Weights of a small GPT-style language model, trained from scratch on English Wikipedia.
Size: 19 layers, width 128.
Architecture: LayerNorm before each block, no position embeddings, tied embeddings.
Training: a variant of SOAP for these matrices, 195M tokens.
Each number is 200 + 30 x the weight over its row's rms, rounded and kept within 0 to 999. Layers, rows and columns count from 0. The size before them is the row's rms in percent of the matrix's.

# layer 8 MLP down (transposed), 512x128, rms 0.359, rows 291-296, columns 0-127
107,161,244,189,148,245,224,233,217,174,202,196,179,200,187,172,186,207,214,181,213,239,200,184,237,172,126,155,149,157,273,253,148,188,215,192,177,187,216,194,207,230,193,229,216,224,279,234,249,192,191,211,205,234,242,179,189,227,194,236,202,222,223,224,280,208,200,149,243,185,215,214,175,189,165,171,237,167,245,217,178,192,197,171,208,210,162,206,146,220,201,229,226,201,221,204,251,210,210,209,189,226,172,259,226,178,187,173,203,180,204,179,187,201,179,198,236,201,181,228,269,211,236,159,205,185,257,171,178
095,168,210,223,211,190,224,203,177,214,229,173,190,206,193,175,206,191,198,192,163,165,164,219,201,220,184,191,204,210,213,265,194,240,149,225,198,279,207,241,168,167,210,242,211,167,220,189,238,233,247,182,170,192,193,166,196,200,168,215,245,180,233,192,200,190,252,146,192,207,239,190,219,194,115,223,206,161,187,232,249,241,173,244,196,222,190,164,204,203,168,214,212,153,200,225,187,211,273,171,188,242,209,147,151,144,137,216,127,169,158,230,197,195,183,200,210,195,159,175,190,177,173,205,220,246,223,214,175
089,149,175,203,158,180,158,249,200,230,200,237,188,171,170,250,185,252,203,177,259,267,215,218,237,203,220,205,229,239,207,178,193,227,214,191,201,239,140,250,264,228,177,227,197,235,144,186,248,218,207,239,209,247,169,202,193,201,244,163,139,210,151,203,225,233,190,168,170,175,205,223,194,215,198,205,224,239,167,224,186,235,195,199,206,223,219,174,176,227,220,173,240,155,217,208,153,152,182,127,256,198,175,274,184,203,212,168,180,207,197,218,222,189,185,199,167,197,169,204,205,182,186,171,183,219,209,199,173
101,207,192,214,217,190,186,233,158,229,222,198,154,168,214,274,169,177,184,215,233,204,213,210,216,185,224,234,187,248,199,218,146,212,213,214,210,202,175,253,175,141,195,175,223,225,238,217,180,283,208,198,236,208,184,203,190,182,192,171,206,242,183,193,161,247,205,241,197,198,192,185,152,216,221,153,178,186,216,152,232,182,188,165,181,171,178,218,250,180,243,184,194,244,235,176,140,160,208,236,187,210,174,243,212,190,177,229,209,186,185,158,214,185,212,220,179,187,263,263,193,256,283,205,256,164,227,190,197
104,240,226,172,182,179,183,194,174,210,190,224,195,205,161,231,206,212,231,183,170,257,193,222,190,183,193,217,179,172,222,217,204,148,225,224,152,228,210,183,191,211,149,167,166,240,231,186,246,259,208,158,176,169,225,193,216,181,166,240,212,158,228,196,177,185,117,214,301,180,210,184,133,174,237,207,129,177,235,155,178,191,163,209,207,188,167,148,220,226,224,241,225,237,186,188,250,206,242,182,197,208,167,231,202,210,195,206,196,191,235,196,201,213,204,182,137,235,153,221,231,187,253,183,198,202,192,217,216
106,219,192,175,218,215,183,234,165,217,277,159,181,230,169,228,175,160,178,212,246,195,144,197,216,218,157,155,198,166,209,176,199,185,166,216,198,139,175,199,252,172,126,168,208,200,219,147,215,200,219,260,222,201,230,201,237,186,148,218,219,235,177,189,252,213,207,227,218,236,158,195,196,173,198,215,174,230,206,160,255,253,150,224,194,162,188,221,188,123,196,202,188,190,191,207,191,191,262,189,215,209,154,219,169,189,212,205,235,163,205,202,245,220,211,204,148,184,192,247,207,225,165,197,196,213,264,217,202
# layer 8 MLP up, 512x128, rms 0.34, rows 292-296, columns 0-127
093,179,230,179,221,217,184,212,138,210,183,167,169,226,217,217,194,156,256,205,250,210,199,229,210,219,214,185,200,240,167,217,198,192,198,146,227,184,145,203,177,239,179,282,200,168,232,181,218,199,177,213,176,205,187,209,168,199,189,214,213,213,225,153,272,174,206,192,126,233,223,161,160,225,173,196,203,261,227,163,217,181,192,249,156,260,181,210,189,209,195,115,140,187,217,165,217,230,191,172,162,223,186,171,216,269,169,222,194,186,155,204,206,180,217,212,237,223,193,218,183,229,209,173,183,214,149,196,185
096,193,176,177,220,161,189,220,210,169,173,222,213,205,185,168,222,203,205,169,221,190,194,187,157,200,250,181,224,200,173,180,217,253,183,187,210,212,153,188,201,213,161,214,252,228,195,197,238,181,187,260,192,198,203,149,184,202,164,212,138,164,243,226,138,203,208,184,147,213,213,214,159,200,206,171,180,241,230,187,137,216,152,170,219,221,226,218,203,230,178,193,130,186,195,228,157,204,239,187,160,185,258,189,183,273,184,198,205,191,201,182,195,147,208,206,133,225,199,209,196,182,172,126,261,218,260,175,152
091,192,235,220,197,203,199,158,213,174,259,195,196,204,190,222,241,199,143,204,239,213,242,188,234,184,181,145,181,165,232,200,196,194,211,136,208,219,166,256,212,190,164,191,260,190,240,272,192,193,247,226,182,240,147,215,156,208,180,236,199,194,202,176,216,243,212,233,192,184,203,178,204,241,229,173,196,177,264,167,191,168,157,200,192,157,220,181,275,178,190,166,170,210,231,222,162,166,172,181,176,228,205,219,217,237,173,185,224,195,217,212,168,207,197,175,226,172,240,151,198,244,259,203,252,251,199,213,159
103,205,169,217,216,206,207,194,243,200,158,190,247,215,208,203,197,240,178,210,193,197,198,257,211,182,197,198,178,240,219,171,122,231,191,233,167,242,120,215,265,207,214,195,241,159,193,181,178,208,210,216,257,207,181,210,215,170,161,192,155,237,230,187,200,160,211,230,133,184,179,177,257,236,170,211,198,231,227,169,224,247,238,183,205,191,165,135,231,138,190,150,239,189,189,194,197,196,239,247,238,234,177,214,187,231,189,190,187,226,219,156,161,218,207,253,221,177,220,189,215,167,144,174,194,204,171,180,197
102,236,247,213,186,180,169,197,229,170,247,196,188,156,150,230,207,220,173,177,215,280,218,203,191,235,224,208,261,171,169,192,200,188,173,219,253,202,183,228,178,208,220,194,227,158,171,182,178,217,200,195,204,166,216,227,235,168,245,176,177,174,141,203,259,199,252,195,251,192,182,225,184,147,214,209,178,205,215,185,207,109,218,193,205,160,143,204,233,202,192,186,272,201,143,186,167,255,228,228,229,219,189,234,216,194,195,243,187,164,193,227,157,195,229,185,186,215,179,248,202,251,208,187,162,203,185,162,190